config = dict(
    d_model=160,
    activation='swiglu',
    norm_place='pre',
    bias='qkv',
    tie_embeddings=True,
    extras=['capped logits'],
    init_std_o=0.00471,
    init_std_up=0.0266,
    beta2=0.98,
    weight_decay=0.079,
    grad_clip=2.0,
    dataset='wikipedia_en',
)
Each number is 200 + 20 x the weight over its row's rms, rounded and kept within 0 to 999. Layers, rows and columns count from 0. The size before them is the row's rms in percent of the matrix's.

# layer 2 MLP down (transposed), 448x160, rms 0.0889, rows 307-320, columns 80-159
099,170,219,201,231,185,205,190,191,198,213,182,191,212,221,230,174,164,211,204,209,193,195,189,209,178,193,163,180,207,190,232,203,201,213,224,223,199,207,178,222,176,214,211,217,217,169,193,173,195,211,181,221,182,172,197,233,157,181,177,204,189,181,199,208,202,216,197,198,226,176,222,191,165,227,200,163,177,207,165,186
088,188,175,208,199,187,204,219,217,193,210,204,208,220,197,194,175,185,183,193,179,181,221,224,190,214,203,223,196,214,198,172,205,216,177,186,182,198,209,225,221,204,163,197,179,205,214,202,225,178,202,221,203,220,202,233,222,186,199,187,224,217,199,169,196,159,234,222,183,199,218,200,180,192,169,202,156,204,172,208,220
099,217,194,188,181,242,176,180,202,200,189,223,205,205,188,171,183,236,221,204,160,222,229,198,202,204,199,251,191,213,198,216,172,238,181,194,171,201,208,191,189,155,193,211,222,172,213,182,225,203,195,213,203,214,173,200,219,196,215,214,207,237,198,213,185,188,177,219,189,222,227,226,186,191,193,219,174,212,184,211,172
099,172,210,198,232,164,229,206,252,199,209,175,226,195,213,235,232,221,204,175,208,192,232,213,192,196,185,185,193,207,191,193,225,237,179,200,208,175,183,209,141,181,192,189,180,211,204,224,221,214,220,191,202,213,183,179,207,197,254,182,190,173,209,238,226,189,190,192,195,165,202,174,203,203,170,204,221,196,173,184,202
098,211,210,170,177,187,179,186,196,213,182,218,192,194,221,234,212,195,219,213,206,210,217,218,190,235,208,220,218,213,199,252,180,185,176,185,180,225,203,157,105,217,203,191,201,214,204,196,211,220,209,183,223,208,187,202,185,187,271,208,167,173,180,197,197,173,207,221,218,195,178,199,204,184,238,206,197,216,205,199,208
100,217,219,188,177,227,227,224,196,166,206,227,184,191,218,186,219,206,211,213,188,208,189,204,210,212,191,172,190,193,183,169,213,208,206,231,196,208,200,202,199,182,227,208,200,185,206,193,164,186,230,166,179,165,206,174,230,192,168,228,167,202,181,186,166,217,205,194,263,173,182,199,232,182,203,184,193,248,233,183,205
093,184,183,187,186,231,201,195,170,211,209,204,248,174,197,190,219,197,200,206,207,199,188,185,220,197,178,203,180,197,242,193,189,181,191,194,231,188,188,207,112,200,196,160,208,189,203,181,187,190,179,192,226,183,185,202,219,209,183,222,227,178,209,178,216,226,189,189,180,194,220,200,236,211,224,215,224,242,193,190,217
116,205,194,229,208,207,185,186,210,184,189,191,180,211,187,201,209,240,210,191,169,217,187,230,178,226,205,200,212,225,227,199,200,191,203,194,208,205,190,182,325,210,194,198,227,223,185,213,181,205,198,212,198,221,208,202,209,222,129,220,182,195,176,221,170,223,218,204,184,172,208,200,180,216,214,231,209,212,211,174,228
095,173,197,207,208,206,206,224,188,176,235,171,193,223,215,212,221,165,193,195,185,217,184,208,219,204,196,210,185,199,216,189,227,216,191,210,200,189,155,256,229,187,207,222,222,184,219,206,197,182,184,235,214,207,208,183,193,197,157,198,195,210,210,194,178,186,185,186,202,203,210,157,176,213,232,194,201,209,201,233,238
097,215,191,195,237,195,181,196,221,198,196,184,236,234,194,213,195,186,188,200,198,200,240,192,191,249,223,188,204,201,182,205,190,236,192,182,152,208,202,194,255,251,213,241,186,211,198,226,195,188,167,188,224,192,213,172,208,235,182,211,221,194,173,180,184,178,229,178,189,204,218,193,189,176,181,215,176,218,164,194,229
106,198,218,193,178,208,203,205,208,220,243,179,176,218,196,187,195,202,183,209,180,186,177,205,215,199,200,231,163,181,177,205,204,186,226,185,192,211,217,178,313,186,177,194,190,216,211,218,224,176,221,190,215,189,176,208,167,212,194,206,213,195,218,212,201,185,192,223,215,197,207,190,206,196,180,192,147,189,187,196,178
122,204,194,190,198,207,196,192,194,201,198,183,211,200,214,215,216,196,203,197,198,205,179,201,210,205,200,204,189,184,202,208,202,197,201,206,213,191,180,195,45,198,199,198,210,199,195,200,198,193,200,202,200,192,212,189,201,185,346,204,204,181,212,212,184,208,190,190,201,206,200,190,200,199,237,188,196,191,197,202,194
094,198,225,202,211,206,211,209,183,172,196,176,225,205,212,185,182,193,183,218,187,176,198,226,175,203,213,225,198,230,201,172,203,204,195,174,188,179,201,241,138,218,180,217,188,202,178,185,212,213,244,227,216,198,184,213,204,214,208,200,172,241,207,181,196,178,191,187,205,202,212,208,180,195,208,159,220,182,173,219,169
109,189,228,219,171,210,212,224,196,213,210,181,198,214,173,219,180,164,163,211,212,199,200,188,197,223,158,215,208,165,194,173,206,242,218,185,203,189,199,213,182,201,187,159,217,220,188,215,160,183,200,196,196,199,225,208,199,193,244,145,232,200,196,201,217,191,211,184,214,188,211,192,198,205,178,194,234,181,187,194,220
# layer 2 MLP gate, 448x160, rms 0.0918, rows 308-321, columns 80-159
084,193,184,213,190,213,198,182,197,189,210,205,217,187,212,235,208,203,195,213,198,210,230,203,181,222,173,216,165,200,214,200,200,184,239,181,185,205,194,206,207,224,203,182,197,211,196,185,206,181,202,178,208,197,189,211,222,181,187,216,195,184,203,225,186,225,150,210,206,177,211,184,236,245,211,204,186,208,204,198,203
117,206,209,180,204,206,203,182,212,178,235,191,205,244,188,220,182,161,213,234,181,219,211,215,170,200,185,197,176,197,141,230,187,159,200,193,207,205,196,202,217,219,176,169,196,215,205,213,203,177,192,189,173,207,159,194,221,214,180,189,198,212,187,205,195,167,185,246,200,208,207,185,196,210,228,186,200,194,177,173,186
104,237,219,201,231,226,174,179,206,215,199,161,189,191,200,220,226,189,202,193,168,209,180,208,187,207,226,196,194,188,231,191,204,200,187,195,217,205,207,225,158,208,174,232,234,191,185,182,204,172,217,229,179,267,190,234,200,175,194,199,194,206,203,223,216,219,179,196,201,204,213,176,224,216,227,198,206,199,178,199,200
088,235,204,227,207,243,215,195,186,208,211,172,175,191,179,175,207,223,209,212,185,216,154,179,210,209,211,166,217,211,227,183,200,206,201,213,200,204,206,169,220,214,193,178,208,183,181,228,196,196,159,215,178,170,200,173,222,230,214,229,195,189,196,236,213,217,196,182,185,219,206,216,204,205,182,154,177,193,234,198,195
106,202,194,219,216,213,200,179,199,206,202,237,190,227,234,169,180,242,177,189,159,224,217,194,197,197,199,221,217,161,223,192,195,219,177,259,207,207,206,222,195,210,179,201,234,184,203,201,189,181,208,215,198,182,217,220,212,185,205,222,213,211,205,212,183,206,207,203,241,220,159,191,228,238,199,156,157,238,229,208,230
086,188,158,228,183,245,220,201,208,160,221,182,155,165,175,229,191,198,192,205,170,233,185,176,208,205,217,212,200,206,193,208,215,213,187,201,200,239,185,191,192,198,204,243,178,215,155,200,197,222,193,202,192,222,192,184,204,221,212,203,204,191,209,213,223,185,217,189,211,218,178,205,174,175,185,191,220,152,201,189,178
121,178,227,203,186,204,178,196,207,202,221,197,199,224,204,238,204,186,190,214,188,193,179,177,208,183,201,230,181,192,217,202,229,241,198,221,193,184,201,207,169,198,198,181,198,218,203,185,194,192,207,214,169,182,207,203,205,192,221,174,198,214,221,208,181,188,188,205,202,260,180,199,234,202,217,210,220,226,213,247,172
082,189,212,193,199,223,237,211,184,178,202,198,202,248,202,202,184,202,162,190,222,225,172,169,198,183,221,193,214,170,210,207,261,207,179,182,248,146,171,197,198,196,201,198,163,179,190,213,156,185,170,180,212,213,182,190,196,243,183,175,216,229,185,193,208,196,196,190,197,200,249,192,186,186,197,210,217,231,203,219,223
102,216,203,227,203,196,207,227,203,197,204,205,174,187,179,224,211,177,231,209,163,246,199,177,216,219,207,207,190,215,242,207,180,204,190,225,212,199,216,201,210,218,194,220,216,216,213,252,199,175,192,179,200,199,193,205,221,180,188,194,177,214,210,228,176,195,216,174,182,194,183,212,183,237,215,165,208,216,193,178,192
099,199,205,191,159,217,199,205,220,217,225,193,198,167,225,186,193,199,174,223,215,202,216,221,173,166,224,158,193,212,218,212,194,188,196,219,193,181,215,194,230,190,200,204,183,216,226,240,222,180,211,226,166,207,195,188,201,169,175,206,199,218,187,224,205,223,182,231,206,220,185,167,183,238,207,169,205,187,166,226,207
128,202,189,163,188,208,208,185,200,232,212,193,235,207,228,205,216,232,194,212,209,197,206,185,228,190,217,228,207,157,177,213,199,192,195,210,232,197,186,184,148,224,183,168,201,161,198,180,169,187,186,185,188,190,210,206,175,190,236,194,210,180,180,200,217,240,186,209,182,200,185,182,210,234,255,212,189,203,190,217,220
094,190,199,182,188,180,198,215,210,196,215,220,180,185,222,228,213,198,209,178,193,190,242,184,223,170,225,166,183,155,208,206,188,198,205,225,236,190,209,178,201,149,197,203,177,173,222,181,202,206,169,146,170,188,211,187,205,139,207,201,221,172,163,211,175,240,197,208,200,197,204,183,224,257,213,200,181,207,201,194,176
116,201,185,205,216,200,226,146,185,175,158,231,215,193,181,203,216,210,195,191,218,197,188,211,213,191,210,228,194,221,224,187,213,247,192,205,205,213,207,171,185,174,212,185,169,176,215,189,199,193,196,207,217,252,181,183,245,185,232,189,186,210,234,162,169,175,215,209,170,202,216,206,198,210,221,184,179,186,181,206,241
089,197,196,203,230,249,223,223,179,177,214,208,212,208,183,210,221,191,196,241,214,177,164,187,234,191,226,224,214,185,214,189,248,236,197,171,193,202,208,198,226,201,222,226,212,193,202,154,173,171,179,202,191,168,194,153,198,203,183,212,186,212,197,207,189,220,208,193,204,210,216,210,175,213,220,189,196,224,200,220,199
# layer 2 MLP up, 448x160, rms 0.0903, rows 308-320, columns 80-159
093,180,208,200,214,203,215,205,221,194,187,212,192,210,180,244,221,179,212,199,208,174,227,188,226,205,197,201,199,200,169,195,184,186,165,192,188,205,200,247,192,169,245,216,203,237,212,225,183,176,215,188,201,172,164,199,199,198,235,180,201,206,219,202,221,158,189,176,205,174,185,204,225,177,221,216,248,204,196,164,194
103,189,190,174,216,220,234,212,169,216,198,188,205,184,175,222,206,209,189,213,189,194,195,206,203,172,228,207,201,224,228,207,189,194,201,220,225,186,177,222,195,178,195,237,209,179,215,224,189,182,191,193,188,188,208,185,210,239,202,237,231,197,252,221,209,201,189,232,214,230,180,204,205,173,212,202,188,222,189,218,207
097,209,188,244,209,204,182,175,194,188,184,195,194,221,208,231,203,202,224,191,186,213,158,200,210,231,191,201,225,175,216,205,166,226,202,185,217,230,210,159,184,228,209,203,215,212,205,209,214,204,231,217,214,212,237,193,215,197,192,150,221,179,209,186,181,233,164,212,179,234,197,245,214,206,186,191,202,234,207,194,201
096,186,210,215,212,193,212,193,196,190,208,175,195,193,194,188,192,189,198,199,190,211,209,191,172,162,220,167,211,250,193,184,212,169,201,213,177,202,219,218,203,214,165,212,204,178,180,203,185,211,207,221,201,187,208,182,195,201,199,193,227,250,199,211,170,212,198,193,176,191,203,168,270,194,199,173,165,193,205,236,216
098,193,196,203,194,181,194,212,198,240,229,226,171,181,222,212,175,196,207,176,185,213,189,219,177,190,162,178,196,206,145,201,215,201,211,200,217,188,181,213,222,238,199,207,205,186,189,213,213,206,172,178,165,149,181,182,167,220,172,215,240,199,192,201,189,220,177,186,196,169,195,210,196,182,237,196,201,223,192,206,189
093,176,226,212,199,188,166,178,233,202,199,185,200,197,187,195,194,211,200,180,195,188,227,199,202,220,231,197,248,221,204,191,210,204,168,208,193,181,204,212,194,212,208,269,194,200,184,179,212,175,231,221,241,228,201,188,179,190,216,215,171,233,211,192,198,212,218,178,222,202,199,223,186,197,179,200,221,207,200,197,225
114,200,199,218,196,236,190,206,157,184,212,164,209,169,169,174,170,178,212,213,227,186,187,156,191,215,197,225,203,208,211,164,223,193,196,166,192,237,198,180,215,177,229,206,171,181,215,187,201,200,219,232,216,221,211,228,214,227,193,218,195,170,195,177,224,193,182,209,186,191,233,187,189,184,160,197,211,189,175,183,209
101,196,191,200,246,203,166,228,218,240,219,170,187,190,224,204,238,177,229,220,189,217,184,207,207,215,179,202,182,186,229,193,170,197,189,214,226,201,166,221,204,189,206,242,229,187,211,180,214,208,204,226,177,186,216,241,170,173,179,210,195,197,211,194,205,217,220,207,199,217,188,188,179,198,209,202,223,190,190,209,215
097,209,189,185,224,213,211,189,246,206,210,209,208,233,237,203,235,191,177,221,221,169,181,208,204,197,167,223,199,190,165,221,198,164,199,128,208,204,192,230,216,192,169,185,182,202,192,214,203,217,151,237,185,210,187,218,208,231,212,230,222,176,184,217,205,240,198,219,203,203,200,213,222,188,203,203,179,190,234,205,197
104,164,199,199,157,194,258,201,188,193,169,237,206,227,200,217,214,219,198,217,161,191,227,180,197,205,201,210,174,161,187,210,172,251,234,199,216,205,221,188,194,209,184,208,223,187,214,174,184,203,206,173,213,181,198,181,185,205,225,170,212,219,204,165,198,197,192,220,166,169,210,202,237,172,207,188,170,203,190,175,211
148,186,181,176,193,240,177,213,225,208,201,198,236,218,217,202,216,204,173,239,210,198,145,174,219,212,226,200,182,168,221,190,209,220,214,223,245,211,160,186,162,218,184,187,183,183,214,172,156,208,176,185,190,196,226,211,190,197,217,177,203,192,200,206,181,220,167,223,179,203,199,192,200,208,254,206,191,221,203,202,240
093,205,158,202,197,235,237,191,186,238,175,210,199,200,189,191,194,241,172,200,176,205,191,222,190,229,160,228,218,202,192,240,161,230,195,203,252,211,232,168,198,215,233,182,212,173,211,211,176,196,195,211,243,171,179,174,201,218,212,197,175,238,195,173,199,158,188,198,201,196,215,209,192,221,214,228,211,233,210,204,194
109,217,219,190,195,219,183,194,214,220,170,253,220,218,201,214,204,216,172,196,179,180,160,223,226,163,229,190,211,197,213,202,202,190,253,219,188,195,186,191,196,214,170,235,203,229,187,241,241,164,178,186,208,204,225,205,191,184,190,205,213,194,203,197,210,223,220,226,193,209,201,213,177,189,218,193,193,190,177,187,167